Part of a small language model's weights: capped logits.
Each number is 500 + 50 x the weight over its row's rms, rounded and kept within 0 to 999. Layers, rows and columns count from 0. Numbers have three digits each. The size before them is the row's rms in percent of the matrix's.

# layer 2 attention output (transposed), 128x96, rms 0.265, rows 77-127, columns 0-31
080:496435478608538416608615567423468439569476493555476561521539479447470570508468389444465471519610
086:539499501523555484478480440525552487490480499424561489445606512425549533500489606568500410456413
088:516477496465602608526494456470563553541495567480463562505472459545447523410558460491519507517503
096:520554517440508465467480494520415511503481447539513569490589464422476484515587405515476497524399
093:457527473600510462409528509552473542552528462486465495523598521433560477517463447413507540494463
089:546517459524530458573418450447625514506538474481461614415514487557524500444488490481387476488474
089:398520558560559563570489557565454609594537472563463495410464423532488431623533493514486493503475
082:459493517478553514498435521510431554465524505548559518541420457504473450467538477451450489519484
090:456472503407461485443489547511488498518508505504525503504529508476464543650497537515404555486554
097:514519627555527454532457558448554496528610486476468584517503506485511522446608474461477527388520
078:540416494542469451450542490521526498549407436559463514526518488553482471550515472598504425503520
088:523502484501440481501450573494511562500529614462566441502552429514540518479436503508517481539466
095:555438451472499496489440585461500465489566524494448605503478478520592516398472609528387503531535
092:443445599491571585518587575422402533490501567431446663515570443562568462508488593527571516513550
090:444393582549523444538470562593559468486466600508519517505493540524508528504485492577509518469518
105:474455514356505530522507509629489480417532553530485482485529515437501456480533481493494574523467
095:366417507532519444530522437459528530545531473507440533571645498468533370576467494417469586530469
089:430471487519505494494493572512469542423505537412544547396529464485479490555485459561507475466471
091:480528494403420461571512513526522524447549536546464528392515510509422454537555550516529615496532
098:405546508483535499457507495358463483460498525495625583524463532530567403531512510490582460517504
097:574475507463517549475567501503488466546536446454524423515438505430518418588501558497507513528632
093:517530539448424455589502566419457482425456500500614500505508495450480583500480523467365442546529
090:533439429562486494450515549427417495489483533398527490476454487556521475446522486437524540537489
090:543453464570571373485552435499502536514530549423486504538521589484507606476427523529467452464495
086:514492507414464483453451526555567492456455524476542453452578526530498598418624471488517512500481
085:468456429567526559526521492483435519461495504523438424467470464431431511493380511495442489509423
101:569547509533479461589499487473528538545588511568509455426467467499551467477520525498513474520596
104:524461524515524452482561517432538533535475451463503476502526531523501464567474515403472423520532
090:598486470424468504504493492499465440583567400480462538394558603573518553492481518571541507485540
094:490398527460463595549533494489475434505506514502559491479424557425515420536544530432482527487514
096:570488474494529510475539424597439438463480579390480420510414474506447547460491461420429516568506
103:514481514509546520515466542625494430585490386536548657450426501474504516523550533543512457553524
094:563461579575489594521520470551535531531531435504473497565542450590477582485469489435434477448470
087:613363523392515462477463475471524546504527489446457521504452521513510519533451443557492562476508
087:524513529412487497445461513644444570499583446411485502588542460432508460495393492503486570445487
083:444454510534556510392530483520621519467471422433516543506466529481553501484547543489564468578518
103:464478494542472423518493573388494454468440457526504440553542512563472535446428488441472487515405
099:546442516469432468588561478592494517456478490518398496522457417606503440465449507585554502532511
094:529546522510516545633550620530505495545466548517510549443500463481515457440477494584509446558494
095:440420501475456466476540442512470594568512499496557551502470525501593461515545436396514494560399
097:591548447415565553485464488484504458475480573492497545511476502481481597373494481437375408477476
102:525429538464443511481523502539452530515468472414550455500440548531578454407522518474448503499395
100:450482477429490546513511536465466547494477632502541502543410384564427464429487531456595534483507
091:519520514567506485562488435506522586563445503467400575473543500530550476474497497431477475448450
101:522612500573427565481476541477594529468504530365464517410539417553521532408418476480498492466519
091:526486460500548533464549362503499473487454493439422425512518427496414532481414450459493498438589
094:411520486453536515528445424454589539453535553511497506461566440470507482471524478525397520454503
110:443549556394485451445575514529487406512473449481457487498465530530531545525483501418429510566454
087:515456474455450487462478492480470515492518521512516480576566511333506416514618438493500575518496
079:524487479482598468414496461449440462554510529475569552447548536575620514511535551501417446512547
086:555480451548451525524476450602513496525504475439551497451421485516485502418507530564514513503468
# layer 2 attention value, 128x96, rms 0.273, rows 78-127, columns 0-31
084:550424458587520589543493508529443601561524462527457531614516521440567572532481506483484575547457
098:485507515572499491430435508587596492477476521488468538635614469473570595519582486524524491535485
093:412533471410458412435482502515479438474523507462476533497537454515516477470379510424495447488641
108:507598466487541546533548498507440468531593447528429542581399381569486501557597573452547496551493
108:547515436399450464510445426459498535451457440463477501502543564444522581504484496587448527492564
082:560547538525458440483485617432554433500492465404448494542500462428523470465534413551478494508523
102:519547535429492420503471492425513522438444493405541529542481394536533533394538393564400462467567
086:588533562629489550507521493419525544533394448518474543499498439512561475492577532446451448463496
116:441495489491546609543488534496535516596415482455432509532400526342470542556505533523478530581446
105:419535525548596490475521528477430551457528560459526462521478575504524521446530475368537470516499
090:575508433463522504542523429479507541563578411508480602442536538557506458603469537503579591447480
096:598559505453440494540623470542488474498402500507471515501498497410601481484584505517478452488443
109:504512462465496580474478586413599505457461534517569520573623450504494507525596427496558547544518
087:562500443499416570372547550443407567530488539490529538573584490486529498502554440512560490612444
112:588498409584584348550461439492536489554477490506498512495525503532553461486383466480519410467501
111:505542434410487473507569445561528565412629480606476418577412447559558510483506525555562483522437
099:459564433500519473498463480453505537515521459474478489538519482468459528606585522553591558471528
097:472489463460597584612483552419574519536551450437539500465459481461547507446485499471508477404447
103:541519518509448535451478523399507477385522532502486520382496415578508561487462548511524518489493
098:482415493488547442542537541500501446518459523460430593504525450421535391549491417490474456536471
097:505522634524390503511461463471486508456400496478436456459440495486493505562472500567500519447514
098:423518408437540505469491504397517533510567476492580514434551481559462462569459534545511508544538
098:491467452521423511500527475525484468436405555482464444440542495554509489457537520596383475452480
087:474520484548499500463464389463517603583496528468550546475446429505551523537400441561472449518552
098:528471541445444468563583474444535495431513458577520463590492454461536488489618490513433503487491
096:568486488505479466483570580460489403541401501397567442614444481491512457412559472573528486555505
095:539501484463543528461467494491533573503443542537547531391453565595517544549389465501535520510552
102:593464439496536577477512544469601461514387529529496388550600548534567556567496606463509492499522
106:452596367429496440501533531505462415494601485496432424532506450581497437463442427580472469468493
097:467381603429470386494633455525496536535525450521567509466482518473512460533502523532435489460417
106:559529536453571558550362494454552558448409464549547439559410642527583482474497427501467468475520
101:533514542577507449540485463463441528530513532465428478580476468416484547525605453508448521512498
106:468434380544450473512497385515530527506476473547427552412572496461514421447404452419436461399519
103:511500512533514483539515525558470425580531475607511544544441509532486439548542514462550478542530
096:454509490501573457437520483541474627504507540459447490491400451521528631520588570517452445527516
087:460490509562474531455520476526459535497562582531499503518549496527513507684437503567460533498439
107:397497552639599488499417522484522423548429485536612543492545562551457477444434433497525514581587
103:680495459476392504481552608522464425458544483479497464508475577477589518573551495533537494473477
100:471482530497533404458511389520466588415622482488528551490502547442473467543556542464516502493527
107:521499598509485498492435419512480469532462539466475429568540556480593521449541468525386431519446
102:464477594508523458499499401488429565435594520463578573432529444453421505509429535505472515507489
096:457515538555519558531489505462440421598550490505494522519549545448510399468537577542576473483566
092:510498488352440460514592499568423538494526513496569563498536554392477546419522550526463489527471
098:511503462470476574522591472487554605460504534517488510559590509429383487555542512523496552505502
101:502388617543486575465505497554483522534463445565607511553545471471585577469597448515456452509497
103:574505565516514593543453466473577494427402466485399500500431474478491560422446420573482518536500
098:595542437514426494567483474527462470482487467543527444511441472481591510615577461639502438459551
109:574529420406541485443515510492501425446561560484453444553462420579516499544424471496482410514492
104:570458502467451582419530397438537544478448535470448432467546556549512633479510548462496466461511
104:447487601586608487547345469509520488539520474461525535538535524434473514523539487400413531481454
# layer 2 MLP up, 384x96, rms 0.465, rows 0-154, columns 0-31
128:455485458462455500450502467534413438545521466421377488547540516411549474480532538467452559471570
118:522475560446501452513513493525464469448471457509480481453551447377531593534469432480388558464520
141:372494562501488453483459527458616600466452499461512435530517559437472488513533567444523558532467
088:544494515503618466433522375521531518437477548565486521469489456562508428475628433529558541456461
111:439459628514522463527497541375461538423524495542477537554492432464510516598576533467462572491516
075:547400470441534449442516446505432512526395554418511538508573487528468487455502488557539467482594
054:513518534500489443390385620477488422483463518501519414465467508573521553483487456533526471544581
062:586506479565405593504503453542530513481472562397401463420468594605407390450507498510451523509509
122:441558606416434532458519473540488518463498516544579511576593540580487489595454511507547500590491
097:418507464494444529487527466484548516377447573500625438591442466536472465557469489445516524514461
094:451403512557520446454552505519584516545530448530569442482498383427432585522535482485441503494484
082:580452493488499502352505505627472539435488468559501500542546506503470517475556469448517559406575
061:508481485610499421499506487611630460499516504447554468575529497579416458544505481460542436445454
071:482483537491459552460566473389646444477528537491523555526556503452461460476515474571575547420495
103:521407540455527471482530464476498618474522511513435557475554536488534470430539481468413505490522
048:426508494485522425523446539503469459486403547577457568422474516442499482413524516499489524522502
139:413564474536553461526586517474445522548498668460540497464485429475548555437462518492524476459419
099:489327481452551447447475514572496418419544579534494457413495531463495505609533492472520482476508
121:553493479553441478472497337504494509513553482416578561555472505450498456542472542580447528447461
118:489426540569444469552519555372535457506587517512510412505543401480452535449596601464449508457569
082:458558566503484461413450542481527527481484508525523438528492531580483415473572459570461404535561
143:530572563531483457484470418416452597388539619451480566427593501471454410505540456503537465469515
133:500519528548553524514401480530483560494491559534426524506427487489461466521519476490491420464494
099:462394567450466495578458516567498599475439568415489529511639484450522543521504522468513465520490
121:543476500536539492467478519568578548511524593518545508394588557554507464463431466476477570438558
095:483437437503563507445542522461582515514538515415532513537483423447550457504491492466476415539489
126:480574513441432499526503527527570526503457583440500477506507551487487580431523390576424491556430
080:459493356491482514433429500516531530477540506477555556455509501460455446490539479487451551522586
095:585495544509521555512540488494524496411488490469512448438434525529444485484509569515468542387438
097:621418461501522450562552427500534494510388479489507518499535492529470530507561487465529499497599
076:457426573492536451460472472475531555533502515472395503419545534541548491552570498418543475527471
074:479479494508450493454513488485540597476428514528513492506496584454486485473459431508495488567517
104:538545486505499406485457482503502574442513466464546439575495473452445538561468405517543534535488
087:454509510540455410557531524597553480511476530488466539453601431480583499473576460508478541557429
066:521523481457420502371374490551494560404452516472493445514525526487525511513521424371508602420526
117:490512516471551504531501459507523490460469526496513486616579500465516522458583583453525494555467
103:547440494497516473410507397510472546534620489501507486544480479420456531474449499561460348464555
091:503528591472459491531481437490491415523491462399467492445584491499464398493528555446510508476577
115:500513492581516530591520463488490635509467465485537507569473583509560495535518467529469432485473
091:443477428543493452469546476519583497400516554386570461446533483461467493527528337454481591484514
078:521478518479450467508451493423554471482507500508441546398443463512549501480496536467485495369493
106:431505531493414522548499467375563498427395397493520563439511410458453471540565492410507513554489
079:545599445551418494520431515540492466506512537483557533486598443566509472531544534455506461543501
119:461506554474519407526580456622425542521491519559456514520579388510424582549482511533455546485489
109:503429517451491604520532471449494536541513565453367460456531466432482445408621412415508478523438
124:519549555578577519457579559494498560488484641521496514452565486402542470464478500476565447522496
069:576505508400413482481494510501519501538482513511498494527428498531594586485631559528420530496461
118:589454549500625488477610405503469546512484581546574489537479545536468481566473545481440476523609
081:479351470400455535499472370499472464575507593459574562440427491557528566548554411491538525517577
091:564461549493484440438432467531522492433453594387464470508440471445452520486521486405505505561422
072:489482556440542613455562421559517516497490503584510433548558505566514524531497494495404534363475
064:545405563451442531400575549519536545582433542516510550460477383476460402512538382458468529466446
081:496585515542502496445511473554514411502537467535477473398449361503529603499642436541538494483583
087:454556421451423480548477474485516479551467468406535456523516446560437563461563436513444490535486
110:491552536508487520441572474609493512507478503496554584638526559424441502538572413436532475484502
083:454453525487447498473590467445513539517474610497528480565573439532549525481479577486476468492507
120:452519550538543557493498466402378576485492541476595553429523532529545400531499466449462521531487
082:433514566552485464540507512456445496556486421535557552435497392494497471478523465569457475379489
087:511531487460501579545441490469488473542489481442468546465486421551495529482525547457536524537559
074:558527562547510506443385441470487588508486506400423496541405538601550465437598494476504493472552
078:500450413511535538433504599495450536480475540445386492526538545545400542549563541492422526482442
090:527584472498512521462553424571532491424458511495455492545511488497462466580502504507505448523551
086:568517485405515493435455474564563425375440470481464589536532427488439542502398531516446503445521
099:625503506457443440576537484434581498540505525489516544470465519490489570517566555471538499477468
116:504511512611510565456472484438612513515508460452524495451552482512491523536630473502553570515553
103:539458515505439573474491476419486477580468392485493652436524459536531450513507480427451471434480
127:514411478507517490458482512467505475473570594514627432488570555552421499509513454538496568439579
081:570338575446416549462541433454565412459438557466541527477471452371498529538555502527509522494529
115:418448577499501480569572443471521501522537461482528428574574617551466500479365492515470430465455
116:519439567522522510464545424473479501427484449480532493467386385394502508493526509366577492511504
129:496513457381475406470455397474525540415496493443509524580530447406417422519547502418465470545545
104:460527456563520514406486440453484532507525515577506523533489412451471532508571509457541472539477
090:498506462496511501490504418508478494498484528501549536430584381507493502450578542457512479550494
083:463449530493569378456535460592540527564466428509453478474503443606452488561629534542558487596486
116:469513481515414552576463495424555613458506506414537504521531552457482476615550492474545502466546
082:415419531539473515472358547486569444523500555465545490520485537538514532537485486448450435464485
127:535414521558497541484499537544460539490536526538534488563555507518499511508581460552460543436430
096:536518568465517448463463408589527502469532455409550475613543510497584461515485500467532514521533
068:517382477436587468479436449528462516446462433496477582489487543598519486542462488520489502467481
072:432444431555468418532510434514582516474517588487497451586559491581471568570594408507488508467496
108:482473481476515464549492498514605522480403542451495465484546523588560605520525512522480533585454
115:467426461571503584530518490473564435428478492486484561450528455505562510583532576496394533507427
049:511482513466405449518507596574546439400499498523512528491586462462532529460675542492420415481475
118:498382592577402481453504443534415624484522482418478516477539468519501501481504430434481465418499
113:458592509486515454453513516578541550512525562441492485541531592568537526456577430497476459527475
086:441560523497461477476370561563497540475497454527519440475514399581540397440498532440524447496494
098:510532476472439540667654488463560622511503514485478477500585495483493508520475454494427464507472
065:507537545516421495417437528430475488470408439551500557573583462468509464544491429496566452423471
132:525484571596551494405517538517519532462463499458492504458448429479492477508492496446546433463420
079:387445556470517592478444438512528450523474552476537531564583365507501458490513456519600484474486
122:543486487493465438444434553429573562491460548469502504419554455503540536460491526404417523535498
087:528485483424405559463535511529531554536494584466457521527503457531582546455437541464494442483526
147:455509529453505484431458498538492508570396539547558444447569512517423494591519539465366374475566
085:515554568467510584377513476517509552490429536554437471551489556493440497488596527478465482398420
147:539470514475504476502508493566555501547433668504642491499503440464541498580493517490440556562615
131:423497562452484610525527521548463637458524520425504518521561432500509476531465477450473484468519
091:429583502468464497535525453605502575464468517413470455551557501539526453478543545457451478475531
106:483531550504494439547525501412418498415441472603535488475520472552512472489494461489550474451506
128:411401554421463548447478465527478560520501478474478432430466475470468583520439418424452440396538
090:486549511421380506487558371459501581492477549515530456516412508513513449428551527543528439386433
128:553450517373490504498478493481508568536514469604520512460557500507442548520474517468460471478460
076:495468476551574514495490411615583542449417506508506517467515452566542461397511447548528482584497
092:585481608477561491478520444501548585470503505468554518437593483507531500533477541502446497376531
099:539486454516460488493495484490445522572453496550571498506541444371576581483413480442494485501520
099:518497484469450432453485475479543591507574586488419508409539425431496563586555544396419456561584
050:497568577593422488451475509496455478403530477428355406489536424520574511439581517601491607540533
157:558474568461497389504523579415450478459512579505465459505484521524440562443528466469444510487496
123:437533481495425476434490547447473491590437528417498483525531515442513498558456550448484526565564
118:494504485540552457407464548512570532420438513561573468518476341386472600531549474435521457581441
085:493518528503461469457502515531517481511536522557403450549594479507627444481517556484467508503409
137:538496519467451474495539546510526563543576454478565415459525505486471402517500513467528538532530
100:488499497563472466508502420459563531552591476491625534540488564502522510471449390456431480564511
087:513466513501548574442532502365529483511426639451521514439473510497521375477518491573531543441510
077:577549540431517535537541462471432487482429437533547529443493441509533589566505462507538510446470
133:500442465422430483413500515509503546544487608460492502547517496480516536457488513491461549448495
105:525466510469460430581477497495559507449462554485428518490467551499494474381479442454506538460595
071:502635514566524474503434560483558591567457394484459460473501426556489407515459515533492521455518
053:510449572486429519472448489529482467527458420589483573467539415475522542526504521424476432465518
140:461485520504550470485520485502526582579563627481498568506603510420548394450547476547468473526517
083:417450532433459448461503463523536499508455616524442546472551565496480554599475477477422468492483
085:564477445495515527555499586518457463538485494490492504486476451488414577551525512539521581575565
099:359556544418473479473409525572572576449505476543518484480562523453476482531480484569508557567555
092:501500438534530399560539464439525597426519565431429519503479486413610486533553409433414596492452
116:562478550394521481418457569513573547505378619499495447478577545468521491462519552530507547553499
081:545507586538401545515426502516475393442463453498556510581515451537521408498459430440493470483482
085:401493444493475465453492516535539514520426478452463497462560448490485589464583593528487505512591
083:501526431485525451437461531562521530509492540501561511498511529476513564516472516488450464375539
091:468466500440419546537422547502607548419535553573574436618474504596557567493513464463499502523487
113:578485492522510526546513509544446439466328607529480513460512379524508431484450395495430502483499
113:450392494558594530497472438425582527502510536421544496438587438547600447495402482419489483481559
079:575442455641476491502540366490506534543488527566442505584463505423587449463469478439419553482546
086:477476486534504539517422501365544549570526514463492512539473536476484499446440502437536411506434
112:437463387480411504471476428500529558511584474516508520516560555361478486622531488494461443478569
101:340485469509462498518526511483466502528431499482524496546502374519440551578474503507451521505480
095:528435479474485515460540456452541532557439439513559403576542472504559447505448582487433418514443
133:455466513478554521432347451604602519465518480525485420548597527531531556501509469421410519571606
088:501465517454531546515442470488597506492515500419473589525446437496450486546546521466524535543441
102:478411507514479511507458543469493518509477522444450457526615460517461485541412377425509494582490
074:427559480466502478545464507562481533555496466459590554431547479556545502594488494458516538516582
076:473487530523561478511553529494457451446472569534483539475533469615445497451597527511498467481444
087:541377499421526514502509512546546530400454489474503482477530478480543414542477476400508544596485
112:507541514422433498452454463542542496429572534459529510423545526532492406503594553529512474503488
097:588468546514480499508532523402527563529444541489498503500510490493522445524553529388440566439545
108:461452529464449437457613559514414478485484487508509428522644419431514571424522547545476450497457
107:361487550578399505474552517492536569502420476451549490519517520566546482528437425527550496523514
079:546500557516530554563461411503575548535498509455392532408549571525509471526526434535502560430494
118:454348525550615510516527441492524533597469535413506442528571583446538546521557476464416553473470
097:438507457613557389465538446418490558544415489479547550534547510511494527464518484466445523509464
104:525435467497534536532456458481483426385576538554550605522609431402509444455552495481440446536506
113:458479430512543460477538435520501543478498469533493565499549417454445495581476353538505451486488
126:470528457534438481538446510456528527455412497550453501533536536449447512546485583511521537494555
067:501568499487472481485635533438528475410499604512541532471488363455475551539546473471489531519546
100:417467511528546538501494495530481582457468534431549461461507530477493493556433507449448472506596
075:399497532395542534540439452468568549546469493489495553519593512468534518512512443414532549455541
150:425530539466537513470589490552550534526557456487565546504598532534558548532334388539476483532530
# layer 2 MLP down (transposed), 384x96, rms 0.289, rows 0-154, columns 0-31
043:529526447512495526572529509548504502429509496566512457468527474551545496436482391543507493663567
023:436556569503528497441490465560485438601563534499529576564514459493508517552558531511496484521465
021:513426559515501506478582491429522568522459538440366470405523461548385510525488580513474550502508
122:484572499511510600527508547537470486490511444431482399581456492444558554553451431516511508483495
043:503491502472439532417496486509511424500433514523363520483514475601579387478540459459545411589557
113:480443425557505582549553528470456462541532435478445494473551588465502441443565536559562450442514
159:543571466520518520447444500472440370547470440512506586484478536498501444457434552489502492522500
233:509578496481495562576495552498413524579524466458495568554430493537460459496449478492521485458447
052:520497488455478491523560501530552516499502533456574532575545541515439592566507531476415492474463
061:475545522440472510461477540499602457457553434513545531495518490494494476513476476525525566515548
052:444506513445530536501451546495500479463491461582476466498525580551522424506552527551585495535470
111:518464509613569492507478468449417457464532532465514496527461457453519482504513557536453516592546
197:520541432516507539435520568461462470548387481444439534517566532488515503565521475582503513503481
162:464505386551406515482490438508461369497488468511525427532528458514428433404440491518544533488532
072:518539474539446542485438479497545378473511435552492590485568509510496471536388493542492496613444
160:489570454515469510538481523457503488498499483528552572540516537519525446539482530514487547572419
037:505601448493525525449544535465472493535522470595513518568556495455459557508474503601474556601554
058:451600553450548499551502455535610581506522448486545488505521564520511456454558558462556529415462
016:460557421438466490457494459596534440464519501570462475486553590540519504434543491522417527522529
053:405576461512566557456468515445478470439483454637515544495464457532527536450436450498562570502437
165:547564505487516561567532551476453486490498545508561425499561523430535462505491449545542478443496
037:354520564454502423528513514510537525518460554395510486520468512488565437491579516559461487546460
012:470525537544500495526438567514426483519447421484442563486505459521538504452569524443594548571541
022:522470511480494544553481470415482458515509470600464507550455536439466518452508498500480421513472
040:531543497565456451513533479467564499523441403513508488520569473376547453468419462455523443472550
040:511518528483501538454560513553484423499590491523468580419588412456511547470551476525568535450587
043:561504454593515479452491472569400474608506521457509462536542530644468474494505537558419502411462
133:485561461475544550480478571574507330499481466498561457556529497452565588445472426474486558523481
031:465504413507515464425563471521533559394576561567513467586494540455512525610552498554553517491405
033:451463472490474580595543557464512554502437508493573451585544529498561495510592538586525568412426
135:543546433520462568460533490482518400569533484517461386543462556489568425456498469494548494528484
156:465619465520447571529547568486497391506542417485486415476540531484570430523493472547541534476529
028:467553451512451595512473480435450480570550440532513535510551482467523493462552465485559433541476
136:495555434529482597580504608513544370572603441462514492530529536481520460540528431501584510569450
140:504463424544498476514421521513469447416490445518521454512480504542554456547489572501444491516496
060:535563557527564541505531390536512425509569452559471424502490511526542435498548585514368498541539
040:533520487490529531429482471467489413510559550479548541411585481479458624543595452525560474480532
117:507506478527432515570514585495578551520369547465515488506538527565410512555435495473572424519512
045:594535462463526486412415500502420438428550459618523512486500418509470441478432576506507507540558
035:545579539538481546495475555479481427461486486573532472590491510583513410473453454512473508476494
151:545609389471496594489507510545478487530481439564488488541466603512540531480435521557533468448550
051:549484409534569512495529501554561411577535482560490462536501516538550464552494440537505583515487
146:455542507476515486566563558481488392472507424517471573534456578496524516489551503563414502534461
020:524527423506441486470483507600472573506528504572526536478445509535443484479570481530533457587413
032:500532520587473505543514446506516472541484518407503539458560475546537549561614452390539481436500
038:611520451489359576496425424544539376479529452523419529557518455570428472540524501520490431562547
142:436513503466392551545429569483496470494542516567534497469407602509473456589508485458439475507440
034:467539526491422444489525512560587497394468453489513464523523521509521463480432567545568488514540
127:506563415533506520484516594463516414441595477532556464507471575531564484526511539478646478504461
068:533492437526514586574473461571456435543501566493560487509446502569510469479602513484565557592507
148:511595436514536515460514528484497474546435573541479394563470612519559477475446479505478466513496
142:476516471520500515527408557408559450522504506488515539531532505616501506495423609492502544555521
144:572514444545521588565555555449571480569557461602482508497417530499501507501419451567523460465502
139:480526499530448575552570459542528473499475473416463465519531592461474395580510495462520430435499
045:504535518453579493583416458388424457444524439493519390577500531497480467509573507561520528547512
035:536472551555407530510503466483492484499523460518515391473577534514513455475504580478570462523574
039:564495576539515534553462458559504453561497464485524553522469533496416553491424534540450527538608
157:401601426445504573544499540577484499546495450467476514588458548454538493534560428539556554482359
163:506461450493510529498435488517547400481604460557530476512470520501540424458514545426594501512577
053:457490491563644441486467506470483547514514492553553597548495575483599514454458583585479534515519
153:547581411500446566417528591538519421487514435457596427442466461533491437474499484541520548493534
131:528453463485559598541511473503500430506549448514544409549481544542470493514492490413448437538495
113:469423427538443527452467502480465516459447436476501501560478526576597415504503420481520477512479
023:490554381498561511529631499532454548485436383430535425563496488447486461592484501557500511476508
023:413545485559552539474510592519591502449427474540454525564503478559480449547480525511455541522556
076:486491475524465589493529554545479437536572463495503461584484488494513511525529469598485537401443
041:466477498583603530475467540434524474453599410512537501587430548536449459525560500498466542500440
132:615506459509508597446549547463550476473464477479502340510524547534535457447540468548585459511508
040:489521445460492502430424574528526420451506536524506526470465527525591565491553535501546551515488
043:529546497502457496563503633445600509529559434528525465492520561486494493550509465597536509653450
018:485510541501505630518515426520515549603563415531470461520560486562382463463573554445500595370535
044:579585498441449549411500516457429498454476509502596419463522431507435493501437527492479556457505
046:477521490473520463608503602575541444479477479598522478459450536443525512471464508512481503554507
140:489561473491539520575586539553603460513577386512505464496508521447520487539489448527564495487516
036:510473530576473565535439511475437427462554470544509513535462517493524509530457470535574402438543
130:485554480535478500486646468522538438461514381569465441473503518481461434462516466518512549523577
025:510564452432518601498543496502439494530497460458536556463487494475589470459575590434511483546517
174:511550447480483549501486538526610430551435409520506548537487568522454478484508475552619438530596
171:560524527440520491516510482446490454544598443465470534577426603449460443522524490514562532586479
130:500584459482456543547522614520502466564519493447483465516516493514542442489444465455511481550439
035:584438529480486583523559554433507534526447477497495539469535509502497608471487486507495507493528
052:578510506469506524512551469646572452477484549530593506577448519552524572489539479584573447513485
172:458530479465445515486455591416435439513460445486473580514461540553523469507475550624442539519435
025:496520465466557504517487479499549467521555536445534531504456537495498405506630445493545448533494
035:469497465509460379509470559493446427454541478436446544478544605514556512598530537438465557495484
136:515591433568485549501471475473470507460504436515455551530586524473505404504439428504537492468456
026:507495512559581484517441422504490506413474492520535563588524645539504450452496461478514508464553
139:499554434507528504473487511560558439561562431497467508502438513587538461426414508527615552495470
028:518529491478465459407508467495476463463515501564501436532467541497426522460574581553483446489547
080:444595553477499515552431488541426489508442465494502496547491578481600540461511525573456512463530
021:458498479511445487565510472480543495480515517562548488533510533553499387500483486394484492516473
168:552518479514427569493472593421513456588478504518477501515428514564544443442472585586590505489481
067:522488478537449593568462626521486449556491350425501541511510513499453496492532460465507418545439
154:536526448477503588510565527454526434526559388431523509560573452543473471478475508623545514434514
037:498567561495434520466469496427450534499515434540499645632578503480481550571502595460541415585528
033:524567555495457504534489476498493460434469443537470552473400478530542516568440514526550575544627
084:490535530542557581533492573530542502540433530466566552517500531578476409505553515496481442552423
105:550471433594513576461590485567536443467510431596548389451570475500506468505460507476521486453518
056:561525477425442568511490581510437448511507453502581470579496436523404405448425485515507577474549
122:530511438515524581505540520450412477471571538528545496447481462480527444467510534500565541408521
033:417496499571498468542521460546510460559478464558524475506640491481513500526568603469418417497534
215:529525447515448555416480543496397478525559481557626497552434492532461488394479500576488507451535
148:454514484568523621425531579570459436457579461476520453463573539462475455495552378491515521518529
041:532573511453520413510452565411474574466485460453429502471551480575569522572511477498488625527539
072:628504540590478552421505556501454476472515466583579493467530466458435460554555579472579604486422
160:550637438526492597526487507466505442613497496535514408484505537496427437494396541543512451482565
032:514577502500575513527478535581482467554561537463521469534426501550510508470452453508536554553473
010:538533511486494463512451467444545587443514481512525445410535464496342530501552518507601556449469
017:564496546419494532503470487538410512481593500570443458491478449563553545488537557481575574550441
152:554451532540587441542513492555575536539603412438486490530550456529498505481460442538501543529526
024:499446496505413520450481453497577575560485536475461467500509443556584378461511509486513524450445
057:532548594559494535456453520539479435514372523497513563455451459526468521479515517538567473472471
133:562583464523547573424502545499488428551514414548522426523533506540449479521512427457511537403504
154:548525521462532654428541508581504439459564410440513460492487529513527475505464554511582526470567
044:537497507464391517621426515508490550591396431518500468453468453552503576520476557526535612553470
019:540574489573491458407489600450624571544449514623455531432516575521547496537518466476523425549513
136:426550440491468505583470521452494424489549431510472581547471619451499516535498512491444533488480
192:566588427533447554484539561512621450575537446450511531496505494478552524500428468636542507407491
030:517501498490623477408478445437526454469476496518500440505542551489511490479419483544515455564543
153:470572504522453589509466524514447463505494510489525432515520536506504473526488458525569477397545
131:570600474545520627458528513550498417565449528524500400559479479503546406452458431467549444509484
131:569562505465494611480595548527523458510567442423515471464469470456572560540472475543549485517535
022:524496489434453560398449516567508523515541470507623506501504502458488565425448550446496510472517
049:581560508554514554399504588477488524569513545470490451440481574421389490423520493504496527517468
069:434467461523406577528546511518500426497520348518459547543568559555515451494467502497480538543521
145:485581577461528493547510597515537538528545489514535437532435587544514489616478413566480597549544
154:522572425465517550553508477451510451521492454451550341481456554501386504490542486464505504517504
156:497512479526420569468525513490538422541593530560500403561479590523640458451440459542621524510540
032:433554578557542523402411561587504571497496479438400582528540493459494474471521484540535544526393
033:544423419483493478466467612510505497506521448561540455449506531500544497405532556450589561489464
080:418572539548520482480528526529509428493515495483501511601515575496606516555556561512489504527474
012:491551558473487506457450490534511397401507539554550540478439468557470556495522607598520522629548
017:419599547461437532481460510593545518557428557545438489541486500474535514505564487488459491481461
031:445543461533507516502427530509488464480540457585430488453452583446491456480637462605573497593502
135:602575529474456561464536510436528452454498417472432422550432584430563446534501498467493499484572
018:437477577489559523415581473533461539522574401491525585488482494542516463495421496449447445584447
025:549566535528495526580534499387480504506493510480474539482523511578471448509510539546526568383445
051:551483489460450535448479533464485330547532437541517531497435547424461498440592521423531585404542
146:516524468467479554447496553560539482487433527493521444537428492436604437480488480503547417516462
135:442558436473506488487480570478448452485506431501458569562467555512553476531521502480385535599485
079:474551475522440515554455539536482421479483476400501487576556484515469434522543500462584453559478
026:493512445529507473558468452537502511513560407386465477550612599482513385564484512416542482474415
020:498504571487506563474460534470508491439461453494557561482571513443449497472573537560480385555478
056:484598506410457480412432430455525417453503475457501554433511505452463500525395469466468478490483
016:537560510612496572547454555517577567421508492600505441547505532545511594505519512505467511589564
111:443510471515454491501512575461454410465425414517517463505487498532542548569492353401496475550391
039:480561571452495594522457555446417529466440505524412486569540472462518537460518498488444488486491
039:452533491531506582534476508449543374462542425573491508428582428522483426527589499516464520454456
026:454557516493494626508460495571535492490534510484540450468574504577401553565601524476461551484488
014:422614486593446527495511444566482501515479484385542528418514542451524428505453500394569493445557
050:500472503601564540479445488449537488587557472518448552495559463488479512427495551483483477455501
130:547511462545520640476543565463508427544526426490436435483458505537553438414480478481532484484471
043:445525522431507510506449470520509478597521496484509466563430478564521466498549561510459446514495
114:440540492554522483479541576452395390478398424524579484533404583500505484529503531489401504540485
035:452404453443599522427485526466519446447527456507538556438520503483544542486590452555439423445532